Weights of a small transformer language model.
Size: 9 layers, 12 heads of 64 (3 for keys and values), 152M parameters.
Architecture: RMSNorm before each block, no biases in attention or MLP, untied embeddings, local attention windows, hashed n-gram embeddings, an embedding shortcut, skips across layers, capped logits.
Training: a variant of Adam for these matrices, 891M tokens, 6795 steps.
Each number is 128 + 24 x the weight over the matrix's rms, rounded and kept within 0 to 255. Layers, rows and columns count from 0.

# layer 2 attention output, 768x768, rms 0.0437, rows 633-737, columns 320-383
[[ 96 120 110  91 124 122 153 131 127 172 109 144 128 144 119  63 152 153 134 151 141 121 142 131  98 101 139 125 152 134 143 104 121 120 101 120 145  92 132  90 152 134 121 113 150 185 163 167 162 155 118 110 109 152 137 109  89  94 109  98 123 105 167 119]
 [151 158 133 137  96  97 123 149 146 131  93 140 111 155 139 130 171 111 152 113 143 136  68 161 141 108 112 127 167 140 137 113 139  97 122 106 126 143 152 109 139 123 163  81  70 146 143 139 140  93 122  83 116 187 104 137  80  99 136 120 138 132 102 150]
 [112 126 122 144  76 153 137 132 159 119 167 138 170 139 142 126 101 161 165 153 129  88 148 113 110 141 111 134  81 128 128 117 161 174 121 151 127 133 164 102 143 123 171 119 112 170 103 154 108 152 136 184 109 157 119 148 113 119 125 165 140  94 153  98]
 [119 173 165 145 155 121 108 123 159  57  99 135 123 153 170 100 149  94 124 146 145 119 155 107 176 124 116 119 106 128 130 151 114  97 133 137  99 161 149 147 186 126 125 111 131  93 126 104  85 164 123 141 110 125 123 163 125 136 137 158 104 103 101 125]
 [103 138 122 110  95 126 133 124 123  97 172 146 134 185 135 141 173  97 128 118 143 173 160 154 183 133 140 150  87 158 114 126 194  86 123 136 130 113 151 116 149 117 126 152 130 118 124 157 134 144 110 169 109 174 136 101  98 131 152 100  91 125 124 146]
 [122 138 130 130 158 119 129  93 118  87  91 107 170 140 150 116 131 132 136 124 130  81 110 103 151 120 112 110 123 148 142 133  98 152 172 176 104 155 166 138 121 160 180 146  90 127 137 116  92 144 174 100 117  95 118 127 158  66 140 131 134 104 130 141]
 [148 121 132 153 147 134 141 132 148 120  93  81 126 165 120 112 116 156 167  99 158 128 123  77 129 114 155 150 145 161 113 143 134 134 131 115 100 163 169 153 145 126 132 135 103 113 151 128 146 137 145 126 128 154 185 152 123 123 142 143 130 128 148  99]
 [118  91 156 129 128 148  99 114 118 127 168  97  80 116 109 163 124 135  95 119  99 176 124 133 192 118 138 111 133 113  92 141 123 120 123 113 128 119 108 120 130 126 114 129 143 126  74  96 125 118 115 126 138 122 150 149 138 116 153 144 139 126 107 104]
 [121 161 123 131 116 125 139  94 136 151 117 124 105 132 117 102 113 173 132 158  95 143 133  97 103 134 100 162 142  91 125 144 138 111 122 125  96 137  64 123 100 155  90 177 111 189 149 141  98 148 158 112 153 116 152 138 156 163  83 109 106 145 135 140]
 [135 104 135 135 128  97 145 115 156 124 125 154 108 129 131 162 124 114 118 134 136 160 148 143 113 157 127 100 129  98 170 123 115 101 159  92 137 153 115 132 128 148  79 113 150 119 133 136 163 122 101 123 152 127 129 133 128 164  96 149 140 130 131 118]
 [149 127 153 163 129 143 126 100 125  83 161 175 168 154 134 114  93 119 110 136 134 113 176 146 106 103 125 112 114 104 164 146 145 107 135 118 102 163  87 143 177 111 141 116 136 139  77 171 130 200 131 180 116 120 120 133 133 160 136  95  97 129  93 103]
 [137 134 144 102 136 118 162 170 148 123 180 159 138 132 106 165 139 124 157 129 117 150 132  76 131 135 107 116 140 140 156 112 131 137 135 105 124 118  90 137  85  93 141 121 155 144 106 129 148 108 168 166 122 131 107 123 118 165 111 151 133 137 149 134]
 [117 126 108 138 179 122 129 139 101 115 126 123 130 140 143 157 139 144 108 114 126 139 139 106 107 120 125 111 130 108 142 166 117 111  84  90 113 112  74 164  87 130 140 170 151 126 112 122 117 158 171 111 132  84 135  81 147 130 115 128 131  98 147 171]
 [157 117 139  73  96 132 147 162 118 132 112 151 157 120 149 132 152  94 115 141 113  93 112 151 172 117 120 116 117 139 141  94 127 145 173 189 136  92 125 175 124 107 132  99 133 138 142 146  98 155 111 145 108 133 128 126  98 118 111  96  37 136 122 129]
 [172  95 143 125 109 108 110  92 115 109 141 132 134  92 133 155 141 117 115 109 151  77 111 123  90 129 141 128 142 114 138 141 109 155 130  90  99 158  76 119  65 161 146 146 180 137  95 139 146 111 142 114 101 106 121 151 149 134 140 142 129 104 123 127]
 [147 158 109 127  98  74 123 107 152 124 114 119 103 136 114  81 132 174 147 145 160 106 163 158 147 142 126 142 104 129 130 100 113  98 139 150 122 129 128 114 134 111  98 114  86 129 168 161 121 149  91 105 154 118 147 117 109 126  93 127  99 139 144 134]
 [106 102 114 111 132 118 116 147 140 151 136 157  99 112 115 133 156  89 131 145 137 140 128 139 130 130 120 160 134 156 145 134 167  93 130 157 194 135 138 114 135 124 128 118 112 160 134 121 145  91 116 106 120 126 131 113 103 118 137  89 147  93 115 114]
 [118 139 112  95  85 106  95 107 104 143 107 149 123 144  85 105 145 142 118 127 111 134 126 139 124 142 145 119 118 137 143 111 138 141 151 107 157 121 119 129  99 145 107 148 146 147 145 181 129 134 147 132 111 141 104 118  87 114 154  90 125  98 150 162]
 [132 155 157 143 131 107 135 119 137  88 133 115 100 169 159  99 124 150 145 126 171 105 189 110 140 132 111 142 116 100 135 121 125 157 137 116 110 145 127 199 124 106 136  96 129 160 157 148 137 145 141 144 163  74 135 111 122 150  71 164 120 147  97 117]
 [141  93 160 142 140 113 137  84 149 145 150 155 108 119 119 141 109 125 109  95 128  95 142 122  80 152 116 165 105 114 161 122 117 168 157 148 130 100 113 122 119 113 145  41 129 121 165 128 163 146 118 123 134  83 102 106 126 130 140  97  99 125 151 108]
 [136 163 151 118 150 129  65 138 155 143 138 121 118 139 163  43 112 122 116 163 109 138 137 118 116 118 106 157 115 183  93 175 151 125 143 135 150  86 105 104  86 137 142 144 135 166 115 169 157 156 135 131 105 194 118  89 146 109 114 156 141 159 129 158]
 [151 118 120 150 144  98 137 136 104 104 132 113 138 138  98 149 147 100 154 101 122 147 116 142 130 130 161 122  88 127 133 145 124 164 102 130 145 149 149 126 193  93 134 116 130 133  85 159 113 131 109 116 125 123  79 122 118 100 119 127 123 157 101 120]
 [ 80  92 126 134  88 112 131 114 146 139  97 144 117 110 129 109 112 120  80  82 131 119 169 139 124 139 129 131 110 135 134 130 125 113 146 128 103 108  77 143 155 165  89 145 145 135 163 108 120 110 152 150 182 149 172 120 148 120 111 123  99 103 178 129]
 [158 160 165 101 151 118 105 112 103  90 140 165 179 171 122 149 117 136 136 146  99 113 120 112 126 107 118 154 117 133 136 128 139 147 133 131 112 139 104 139 139 139 156 123 116 135 108 152  91 163 163 122 107 144 168 148 131 110 180 155 106 127  87 139]
 [152 178 127 108 124 143 129 107 140 128 133  67 160 117 123 103 145 129 133 101 167  99 159  69 143 130 118 127 129 140 130 117 142 198 104 133  67 159 111 106  88 101 186 151 105 135 112 135 114 116 161 139 130 125 137 144 120 148 146 126 108 139 145 132]
 [131 141 150 143  92 136 112 103 112 101 115 129 112 117 131 155 139 135 117 131 137  90 120 130 144 148 127 172 137  90 134 152 124 163 192 125 117 133 120 181  93 159 104 127 125 107 170 125 142  97 103 121 118 151 174 132 119 104 135 117 151 108  96 149]
 [122 100 125 134 202 122 159 103 156 167 149 140 123 110 163 103  58 133  78 105 148 141 169 138 131 130 110 136 179 144  98 114 122 175 123 117 131 113 136 143 143 129 120 133 138  67 151 107 139 149 105 176 144  71 139 158 159 175  76 114 115 115 183 160]
 [172 155 126  87 131 106 130 113 154 122 168 140 112 158 186 137 140 119 174 165 160 102 122 128 126 133 101 152 135 121 107 115  75 149 125 159 160 110 143 117 169 126 122 137 131 112 106 146 132 168 100 171 161 173 116 117 128 115 170 145  95 120 122 131]
 [150 162 105 116 114 132 161  62 152 126 141 163 157 110 152 193  92 162 127 107 139 136  84  69 117  96 172 116 165 106 139 160 123  59  92 151  37  97 133 110  90 132 136 136 116  75  65 108  88 133 125 163 127 137 164  95 122 172 131  93  99 174  98 135]
 [121 124 159 146 144 103 115  96 127 145 118 146 133  91 159 158 122 104 124 123 120 145 110 154 127  72 119 144 119 129 131 173  92 155 120 125 113 116 114 147 134  87 160 145 125 102 142 112 119 176 131 153  99 104 121 118 152 152 158  91  87 183 107 142]
 [142 123 112 133 128 142 113 132 122 144 199 123 124 121 170 144 115  84 138 128 105 124 127 111 120 109 106 136 121 134 156 125 155 121 132 133 111 108 137 140 135 119 148 111 152 117 105 106 146 141  83 202 122 139 116  94 158 137 128 138 124 158 113 106]
 [152 143 150 125 185 151 162 153 131 105 119  76  66 122 140 128 110 110 144 107 118 133  98 121 126 149 136 111 111 108  78 120 120 161 128 122 125 137 146 166 170 126  94 126 151  99  89 118 183 147 134 122 163  89 125 103 116 101 108 142 129 165 136 153]
 [129 117 131 114 117 128 117 144 126 130 145 163 108 105 137 111 170 127 172 137 131  54 120 111  98 113 155 111 124 117 141 183 140  81  97 114 119  89  90 152  63 124 142 133 101 169 128 130 114 115 140 103  80 120 107  96 158  88 160 143 114 111 145  87]
 [147 106 108 122  72 142 124 105 150 136 168 127  98 151  88 131 126 130 107 118 151  91 111 158 127 178 116 134 165 128  93 109 147 138 132 131 137 120 118  96 150 185 121 130 152 122 101 150 133 109 113  80 114 140 124 166 106  85  99 141 169 118 110 160]
 [119 184  94 111 131 122 133 126 136 130 139 130 165 153 113 113  99 126 149 120 102 118 177 105 120 148 138 115 124 144 120  97 131 136 137 124  89 100  97 101 117 130 140 163 137 135 105 117 132 141 153 152 151 135 134 113 147 124  99 146  89 144 154 154]
 [164 157 138 140 116 168 126 135 127 126  85 108 112 151 122 105 144 127 144 155 164 145 106 165 114 158 120 126 142 134 124 106 144 114 136 113 129 113 163 101 136 161 126 147 107 110 139 125 141 135 154 105 162 151 112 179 123 103 182  84 107 119 147  89]
 [114  92 130 133 111 112 151 103 140 117 183 179 135 127 111  81 135 118 116 136 107 105 110 171 149 136 126 132 127 119 158 106 170 103 115 170 147 124 175 135 121 130 149  81 161 111 112 117 130 133 115 120 168 136 107 140 148 156 110 150 147 124 127 177]
 [116 107 137 176 110 151  93  95 124 160  28 147 103 129 126  95 127 124  87 132 112 121 128 137 109 140 115 156 115 136 118 142 131 104 153 125 110 114 149 153 116 137  86 147  71 133 168  78 193 141  95 118 116 132 154 161  89 162 121  97 127 130 127 158]
 [124 117 128  74 108 115 119 152 130 124 161 162 102 152 147 114 154 122 127 150 116 164 136 106 150 129 138 135 123 121  92 134 131  92 160  83 120 121 121 133 119 107 102 126 148 122 120 130 109 113 132 125 131 146 144  94 127 189 124 140 129 161 193 126]
 [110 106 163 140 107 143 141 138 107 101 121 154 121 139 128 114 143 104  77 141 118 156  84 159 164 112 153 148 151 162  83 116 152 151 159 107 158 134 127 144 110 162 119 144 139 101 166 118 132 178 167  79 110  89 204 152 137 115 111 147 141 111 108 126]
 [124 159 120 122 157 108  70 164 156 228  72 154 108 132 143 124 110 123  97 101 113 147  79 127  61 173 153 141 146 136 125 131  91  99  98 131 119  68 116 151 125 115 105  98  86 153 136 132 167 121 113 102 146 109 135 120 126 157 147 127 115 110 135 108]
 [145 110 139 116 143 112 145 148 120  73 137 158 127 120 117 110 128 111  89 140 135  76 186  97 140 143 166 121 105 154 132 143 129  37 169 153 136 145 124 141 171 131 120 136 148 124 100 102  74 134 109 132 103 178 154 132 141 127 154 156 112 104 114 124]
 [135 139 114 120 126 128 150 128 132 145 140  96  99 110 105 103 141 142 144 136 156 102 142 144  92 136  88 143 134 116 138 119 110 130 123 118 120 144 126 135 138 115 119 170 118 113  90 123 142 125 121 122 174 138 122 133 147 129 159 117  66 173 152  99]
 [129 146 115  77 160 133 166 174  89 149 120 118 131 134 108 112 144 127 150 143 115 153 109 139 106  97 130 110  95 130 107 137 103 104 109 138 119  73 113 141 134 110 144 125 123 126 107 136 109 147 152 123 118 149 162 109 130 104 138 122 144 163 157 105]
 [163 175  88 147 177 120 145 108 108 179 126  97  84 122 109 105 101 158 133 116 143 127 131 106 113 115 121 126 130 145 172 146  62 201 126  93  96 117  77 117 126 120 179 147 102 137 143 140 134 172 172 122 128 163  98 140 123 116 160 125 157 120 111 139]
 [105 106 160 141 169 120 124 142  92 128 112 151 149 141 113 136 128 114 103  97 125 132 160 116 138 119 146 160 115 140 112 138 146  98 153 134 109 153 133 100 118 182 194  97 149 171 121 136 127 130 149  66  82 129  79 116 178 132 108 132 166  99  79 162]
 [147 155 105 154 122 161 121 113  90  99 134 132 134 125 122 123 107 106 150 151 123  91 105 109 109 117 150 128 112 105 134 132  97 155 100 135 170 139 111 112 145 134 154 132 137 134 141 119 109 125 136 165  99 146 136 133 137  96 142 120 133 104  95 126]
 [132 112 120 128 160 158 153 158 115 119 141 144 128 139 114 134 152 133 121 131 111 133 126 126 106 120 127 136 139 150  96 127 146 157 137 142 104 127 122 136 166  76 124 131 131 157 116 133 156 128 165 142 126 155 112 124 138 136 128  71  85 149 178 148]
 [134  96 140 141 117 144 169 140 114 113 156 138 113 112  99 117 102 150 150 104 182 167  98 168 126 125 106 102 171 131 140 111 127  97 146 127 117 153 117 139 110 137 126 119  77 140 150 121 133 122 154 138 137 174 163 127 157 158  62 152 169 113  99 147]
 [107 142 130 145 134 153  99 131 122 119 130 138 114 122 132 101  97 155 118 137 104 149 167 109  86 102 114 118  98 100 146 137 136 170 138 124 143  83 132 142 120  95 136 114 102 152 145 146 103 148 128 169 106  98  82  81 137 158 120 132 136 100 149 123]
 [121 163 139 103 147  99 147 115 146 107 142 127 174 137 123 129 134 105 128 102 135 161 153 118 120 107 126 125 130 136 152 115  83  63  80 135 130 138 168 129 119 105 110  80 144 105  81 141  96  76 130 139 143 171 116 162 113  95 128 157  93 167 115 102]
 [128 174 119 127 129 117 119 105 186 130 129  77 124 175 164  62 127 145 148 153 161 135 135 137 121 116  84 119 114 125 132 123 112 104 136 103 110 127 135 150  97 107 101 130 123 130 102 136 142 136 127 130 144 162 136  94 122 114 187 149 121 142 130  95]
 [135  94 140 148 115 142 138 111 143 168  54 138 130 129 110 127 110 144 112 131 145 130  76 155 107 140 167 139 139 122 120  84 164 126 153 151 177 131 139 144 127 140  74  70  99 120 133 139 146 133  91 108 107 115  95 138  91 121 156 103 140 113  85  86]
 [123 108 113 175 113 154 116 153 137 183 152 132  99 141 124 121 144 141 108 123 121 158  80 139 129 169 115 116 184 130 154 113 109 105  88 122 150 146 152 117 103 124 119  76 148 131 143 139 134  72 149 113 170 120 104 169  96 142 106 139 162 100 121 115]
 [140 168 140 131 106 106 105  98 128 158  94 140 108 134 172 120 120 105 137 138 106  87  89  98 116 125 144 147 125 107 160 104  88 131 121  95 107 136 142 116 104 152 145 121 123 158 167 127 146 144 102 157 153 148 112 127 126 170 104 126 129 152  80 153]
 [121 115 148 133 141 119 108 132 134 134 182 103 138 102 145 154 115 161 115 113 143 145 131 151 138 148 107  95 142  95 130 134 123 113 136 100  97  91 116 128 136  99 100 161 129 101 129 124 101 110 127 144 158 183 142 147 107 135  92 132 103 189  84 172]
 [142 109 139 126 103 114 132 114 118 111 144 136 160 127 153 167 115 115 102 130 161 130 152 175 146 148 106 109 155 106 106  66 109 127 116 125 161 169 153 166 151 141 118 143 119 119 127 131 121 146 128 166 127 122 133 129  99 135  99 143 119 114 143 103]
 [115 117 123 100 118 148 111 110 107 100  99 148 104 148 133 120 176 112  86 154 132 113 145 133 166  96 109 106 134 135 119 122 139 123 146 126 112 143  88 112 128 175 118 132 159 103 143 122 119 129 114 139 131 112 123 114 119 132  79  93 145 147 100 166]
 [134 120 139 142 126 159 126 127 106 110 138 162  75 116 111  87 134 106  79 110 154 124 128 145 127 166 139 147 139 157 134 117 150 126 108  69 172 154 139 128 113 144  89 111 176 171 129 126 135 140 101 118 118 173 140 140  86  99  93 114 126 131 179 126]
 [132 111 113 131 129 122  94 133 134 140 104 113 113 166 113 112 148  89  95  90 143 138 126 143 102 146 176 145  90 124 139 126 133 141 156 117 151 134 147 163 128 121 152 138 145 159 131 109 149 106 129  61 151 134  67 120 106 150 111 124 142 119 109 106]
 [140 158 117 153 141 141 161 138 116 143 184  74 111 130 116 128 130 175 157 167 154 146 112 162 125 133  85 129 121  93 125 104  82 151 106  84 132 209 138 125 102 115 168 155 100 132 115 175 156 122 170 178 145 145 136  99 149  92  96 138 135 126 136  76]
 [123 104 144 111 124  92  83 107 149 120 151 161 102 127 160 180 120 110  65  99 114 128 136 114 121 141 130 182 111  97 114 125 122  80 147  86 106 118 118 138 181 104  72 129 137  89 115 120 116 157  96 150 126  87 134 110 109 150 132  39  83 132 124 112]
 [113 124  99 122  92 121 131 104 107 154 129 127 121  98 143 134 141 147 144 131 132 109 148 142 167 149 124 126 147 132 140 147 108 153 140 121 159 140 137 148 143  87 113 139 134 108 117 121 109 139 144 144 112 120 125 151 105 127 136 143 127  71  81 105]
 [179 111 125 145 128 144 111 122 131 103 116 126 136 187 135 110 102 127 131 122 138 145 119 190 155  99 130 110 109 154 161 119 104 143 108 141 146 181 122 114 160 107 116 117 130 131 171 147 175 112  99 111 141 152 105 165 117 161 132  90 145 134 120 139]
 [158 138 118 126 123 108 131 136 118 144 117 126 132 163 140 138 114 120 129 117 137 117 129 119 140 104 141 150 120  85 116 136 129 104 134  87 143 137 153 122 138 129 116 163 122 138 132 125 140 136 115 125 112 140 136 145 100 137 108 157 145 160 128 129]
 [120 107 137 144 118 155 142 111 154 182 104 132  96 101 104  88 106 154 138 132 133 121  56 138  97 100 111 106 134 123 126 135 117 140 129 131 111 114  92 116  58 135 111 123 137  95 165 115 127 140 151 144 165 140 130 143 131 172 117  94 115 130 159 112]
 [133 121 117 142 116 110 133 143 112 118 119 147 111 139 119 147 102 103 136 145 129 144 131 167 129 168 109 100 140 120 158 127 123  96 124 120  92 144 111 115 184  84  95  99 108 148  98 149 118 127 119 160 129 167 127 136  82 126 140 134 107  76 128 107]
 [119 137 140 114 147 141 140 175 146 117 154  61  83 125 113 118 129 124 143 113 124 154 164 156 152 127 162 130 106 123  99 146 100 170 143 109 162 136 140 143 131 121 146 131 112 133 166 135 129 127 126 133 149  84 101  98 147 165  99  90 133 133 176 143]
 [172 126 127 132  93 116 127 106 132 139 141 128 138 117 128 155 156 108 118 109 138 123 123 118 106 141 153 135 130 125 138 113 149 103 116 113 135 153 186 154  93 171  92  88 136 101  92 128 125 100 146 135 143 133 115 141 135 111 129 141 123 104 115  89]
 [118  84 113 126  94 175 141 138  78 103 161 144 106  99  79 180 160 121 128  96 107  75 114 156 125 159 125 136 131 118 131 119 151 112 176 137 118 116 119 160 101 170 157  74 155 146 103 111 166 144 123 108 103 143  90 110 105 115 111  93 113 115  97 133]
 [125 139 138 120 102 120  84 186 125 148 169 139 132 142 111 133 131 133 100 138 120 136 157 117 146 116 146 122 116 122 160 138 127  86  96 120 131 112 130 122 148 106 127 110 128 121 110 158  83  99 117 160 135 150 161 110 130 100 157 112 112 115 140 141]
 [140 122 123  86 122 111 129 127 120 165 123 109  91 135 149 101 140 115 105 137 109 148 106 144 107 116 127 133 129 138 151 113 136 150 112 132 144 118 133 120 107 143 128 124 113 131 160 143 115 132 139 108 131 170 107 183 117  98 134 155 149  87 156 121]
 [103 113 115 101 138 165 153 108 157 111 129 129 150 120 128 138 133 117  77  94 115 130 138  99 122 159  94 119 144 118 153 109 163 134  88 125 115 142 127 135 123 163 134 105 142  86  83  87 124 101 172 169 160 118 102 134 121  73  92 161 132 108 193 145]
 [ 90 128 116  89 151  86 163 125 104 123  99 119 135 133 142 103 144 116 152 126  90 107 143 127 139 116 115 134 147 157 164 155  99 162 145 164 133  85 106 178 112 120 155 104 140 115 110 111 110 151 121 104 132 129 125 144 146  96 142 142 126 122 105 145]
 [164 118 214 181 140  67  99  71 194 156 130 156 126 107 179 109 137 138 211 145 138 151 115 152  94  92 157 162 109 135 165  79 129 199  88  89 162 100 142 140 113  55 140  88 100 147 131 189 137 149 139 198 199 139  62 108 181 161 102 191 123 169  40  50]
 [142 122 111 137 118 154 133 116 125 168 129 138 125 142 155  99 119 139 166 147 139 130 139 126 139 104 145 106 131 134 159 156 116 150 114 150 166 136 134 138 117 110 153 104 120 116 110 125 153  99  83 164 128 101 114 118 115 106 148 133 126 153 107 115]
 [125 187 103 115 105 120 117 129 123 202 168 115 161 100 146 126 152 125 145 147  93 162  94  86 113 156 148 155 134 141 142  84 129 148  95 185 139  82 172 147 112 110 165  67  83 106 109 142 115 111 160 136 128 172 102 150  65 113 137 163 171 118 119 149]
 [109 100 122 144 148 110 120 108 126 116 119 126 148 157 137 103 171 104 108 128 101 131 152 141 133 147 149 121 143 167 141 170 130  90  95 130 159  85 102  73 147 135  67 135 160 115  99 118  95 110 144 111 148 172 122 135 158 132 103 179 127 159 132 138]
 [138 121 126  68 124 140 102 126 123 156 126 142 145 142 123 129 166 101 127 105 111 119  75 104 122 140 171 137 149 127 137 141 148 119  96 156  77  91 186 177 119 128 117 115 144  97 105 135 111 169 104 132 127 133 135 148 143 121 144  95 115 133  95 145]
 [137 195 134 135 122 129 101  82 118 112 119 134 114  97 142 168 132 124 146 138 131 140 139 118 109 140 145 142  95  77 111 136 117 151 151  85  82 140 132 130 139 118 130 179 134  52 107 121  93 139 152 160 113 117 114 112 144  89 131 126 148 143  94 173]
 [102 117 123 127 127 140  68 147 143 179 157 144 103 147 127 147 105 146 111 141  83 119  93 111  99 156 127 133 107  98 186 120 154  97 125 120 131  77 114 154 142 121 143 140  98 158 136 115 112  93 130 122 141 111 116 172 116 122 125 159 137  77  93  95]
 [138 124 120 103 117 104 153 113 158 125 139 154 133 104 103 158 131 104 134 122  77 100 151 117 143 135 124 147 108 110 162 127 134 138 134  98 138 133  77 116 139 110 147 120 137 157 125 130  84 168 149 135 124 109  94  85 133 127 138 149 142 126 116 118]
 [ 94 112 103 150 131 149 169 136 115 151 166 114 118 154 123  93 152 144 165 150 120 160 114 135 156 114  95 104 114 136 128 137 140 120 106 178 134 137 186 122 148  97  98 143 139 149 134 134 132 114 100 139 134 101 140 122 156 162 108 119 131 156 123 146]
 [120 151 136 176 151 116 132  92 119 148 126 124 122 110 143 156 124 177 116 166 134 135 139  95 111 121 145 121 131 100 154 107 101 174 129 120 160 110 128  79 104 134 146 143 103 161 123 170 143 119 180 122 117 145 106 158 116 128 166 106 119 125 153 134]
 [110 156 129 102  92 141 107 188 141 122 136  98 100 120 157 160 135  99 160 153 151 105 156 120 123 118 115 123 118 123 105  80 123 183 145 168 128  95 139 165 136  81 105 116  89 158 197 135 132 115 119 128 154  99 107 120 109 105 143  89  64 153 137 109]
 [124  69 106 125 122 162 168  98 128 136 173 129 111 111 153 106 182 152 140  88 175 119 142 165 123 119  91 124 213 123  74 134 181 106 159 117 128 131 160 175 167 102 118 120 114 110 117 106 116 157 106 177  95 111 170 126  98 119  91 142 153 114 144  94]
 [145 130 121 146 104 113 111  89 123 121 110 110 130 156 106 110 122 148 169 109 160 113 123  98 107 109 178 147  93 121 172 170 100 167 124 130 141 147 148 129 181 130 136 135 106 114 149 137 176 139 119 167 169 138 153 128 115  98 177  92 107 121 151  94]
 [115 145 147 135 135  77 143 115 130 101  96 105 163 133 116 114 135 132 195 135 111 131 143 108 201  91 145 109 134 136  76 151  71 120 166 120 113 131 165 140 125 103 104 116 116  97 183  99  89 133 105 144 169  92 155 158 152 115 145 115 112 133 148 117]
 [130  68 144 151 118 106 144 114 146 139 138 140 104 141 130 146  97 132 140 116 145 179 166 156 135 139 138 125 124 127 179 148 143 117  88  99  88 119 147 171 151 112 111 115 135  95 141  98 144 191 104 171 159  90 157 115 126 150  81 135 122 117 138  88]
 [147 139 114 149  97 118 157 144 118 165 154  98 101 137  99 113 118 145 147 155 142 102 153 129 159 115 125 129 145 123 103 103 142 124 143 121 140 113 125  77  99 124 168 113 148 130 129 130 104 126 131 106 161 142 153 159  84  98 129 120 130 102 175 107]
 [107 130 134  71 124 155 165 122 110 133 149 126 175 160 126 184 148 118 127 126 110 157  97 120 156 116 135 143 124 159 129  95 145 152 161 140 145 122 127 124 121 139 155 115 155  97 102 141 109  81 149 128 117 136  96  90 114 126 120 134 153 140 168 158]
 [150 203 111  81 107 153 114 118 116 106 148  91 118 177 154 111 141 123 149 143  96 107 145 123 169 144 107  98  76 134 102  84 119 150 151 113 119 114 129 132 123 117 140 151 132 144  98 178 123 155 136 175 135 168 117  83  89 142 124 143  86 147 136 133]
 [145 109 118 146 100 173 176 152 122 121  93 106  79 152 118 153 186 153 155 152 129 135 103 137 111 127 120 152 139 127 114 130 132  95 161 110 105 126 139 108 117 174 124 150 188 149 131 107 135 140 133  87 117 130 142  72 147 107  73 118 122 205 157 120]
 [152 159 145 101 155 123 115 151 126 144 150 155 124 104 112 132 103 103 155 129 159 101 124 181 114 152 131 119  74 116 152  97 138 169 137 182 153  73 111 112 156 106  96 103  90 128 168 140 116 174 114  82  76  61 115 141 108 146 143  86  98 126 125 140]
 [109 146 112 105 154 127 103 105 113 153  93 152 120 136 179 114 142 117 131 124  86 144 140 129 127 143 143 135 113 146 158 129  93 145 113 161 132 116 125 129 159 146 137  99  78 160 160 134 126 129 132 114  96 117 100 148 125 132  95 147 136 105 104 146]
 [143 132 137 104 114 114 108  99 148 107 147 108 105 109 105 133  99  91 124 131 117 132 148 106 152 121 122 179 111 122 102 118 117 159 187  90 109 118 131 155 112 102 150 108 186 116 184 149 121 122  94 147 153 128 140 133 142 162 140 135 113 134 166 152]
 [141 142 150 132 118 125 120 159 109 109 129 140 165 120 102 158  86 119  93 139 109 172 124 127 136 100 120 112 100  99 153 116  94 133  97 131 125 168 104  87 129 110 104 137  88 101  98 107  63 114  91 158 106 125 151 152 111 115 144 122 117 107  98 131]
 [131 163 146 103 131 116 133 139 131 129 169  89 157 146 153 181 110 136 164 139 116 139 166 120 153 123 132 116  82 105 106 103 157 108 108  80 117 135 131 111 149  92 103 145 171 134 103 162 129 178 135 168 134  98 138 118 152 137 149 142 116 139 150 131]
 [112 140 122 121 137 174 141 135 102 119 128 103 141 130  82 169 116  71 138 124 104 155 140 128 168  95 176 123 103 150 116 144 141 162 134 141 176 105 124 127 123 155 177  94 150 165 103 140 129 176 119 114  67 111  82  91 111 130 148  95 119 151 112 122]
 [108 120 130 145  98 113 207 129 130 122 162  81 118  80  90 152 156 171 119 141 143 138  89 160 130 132 119 122 120 105  66  73 157 101 160 127 130 147 152 103  94 117 116 127 146 143 159  91 107  96 108 128 137 122  88  84 106 173 127 125 180 143 162  75]
 [ 98 108 117 162 115 134 138 115 118  81 138  72 161 158 159 139 151 114  85 133 134 145 151 157 179 121  70 117 144 130 142 112 150  98 153 120 102 169 136  96 133 127 143 158 133 154  93 118 144 119 125 146 156 174 154 117 122  91  79 153  79 140 113 131]
 [124 128 182 151 161  56 131 108 167 145 104  91 100 175 198  51  83 161 131 132 153 131 182 151 115 119  90 170  84 118 121  91  92 177 159  88 138 119 162 145 141 121 119 108 148  83 152 168 165 136 132 139 204 151  88 125 145 137 117 119 114 183 152 155]
 [129 192 149  88 163 141 122 147 125 109  80 132 128 178 116 114 122 125 123 133 121 163 114 125 153 126  85 107 105 129  75 123 111  90 136 159 137  88 155 128 151 142  90 116 117 119 132 130 134 137 101 151  88 136 117 176  53 105 125 113 123 143 100 198]
 [160 125 116 109 111 112 139 180 141 137 121 154 171 157 141  60  91 137 137 119 127 127 125  78 107 143 112 171 119 127 112 115 127 147 122 155 123  86 151 130 217  95 133  74  59 169 169 176 110 161 114  94 127 139 143 139  73 125 128 109 105  85 119 136]
 [157 143 121  96 128 103 130 136 149 117 116 135 130  99 139 122 161 118 120 144 141 119 115 164  63 146 119 171 134 159 105 129  96  88 134 136 130 146  79 133 121 144  96 117 107 147 118 161 150 138 144  80 121 145 126 104 157 126 151  87 105 114 129 127]]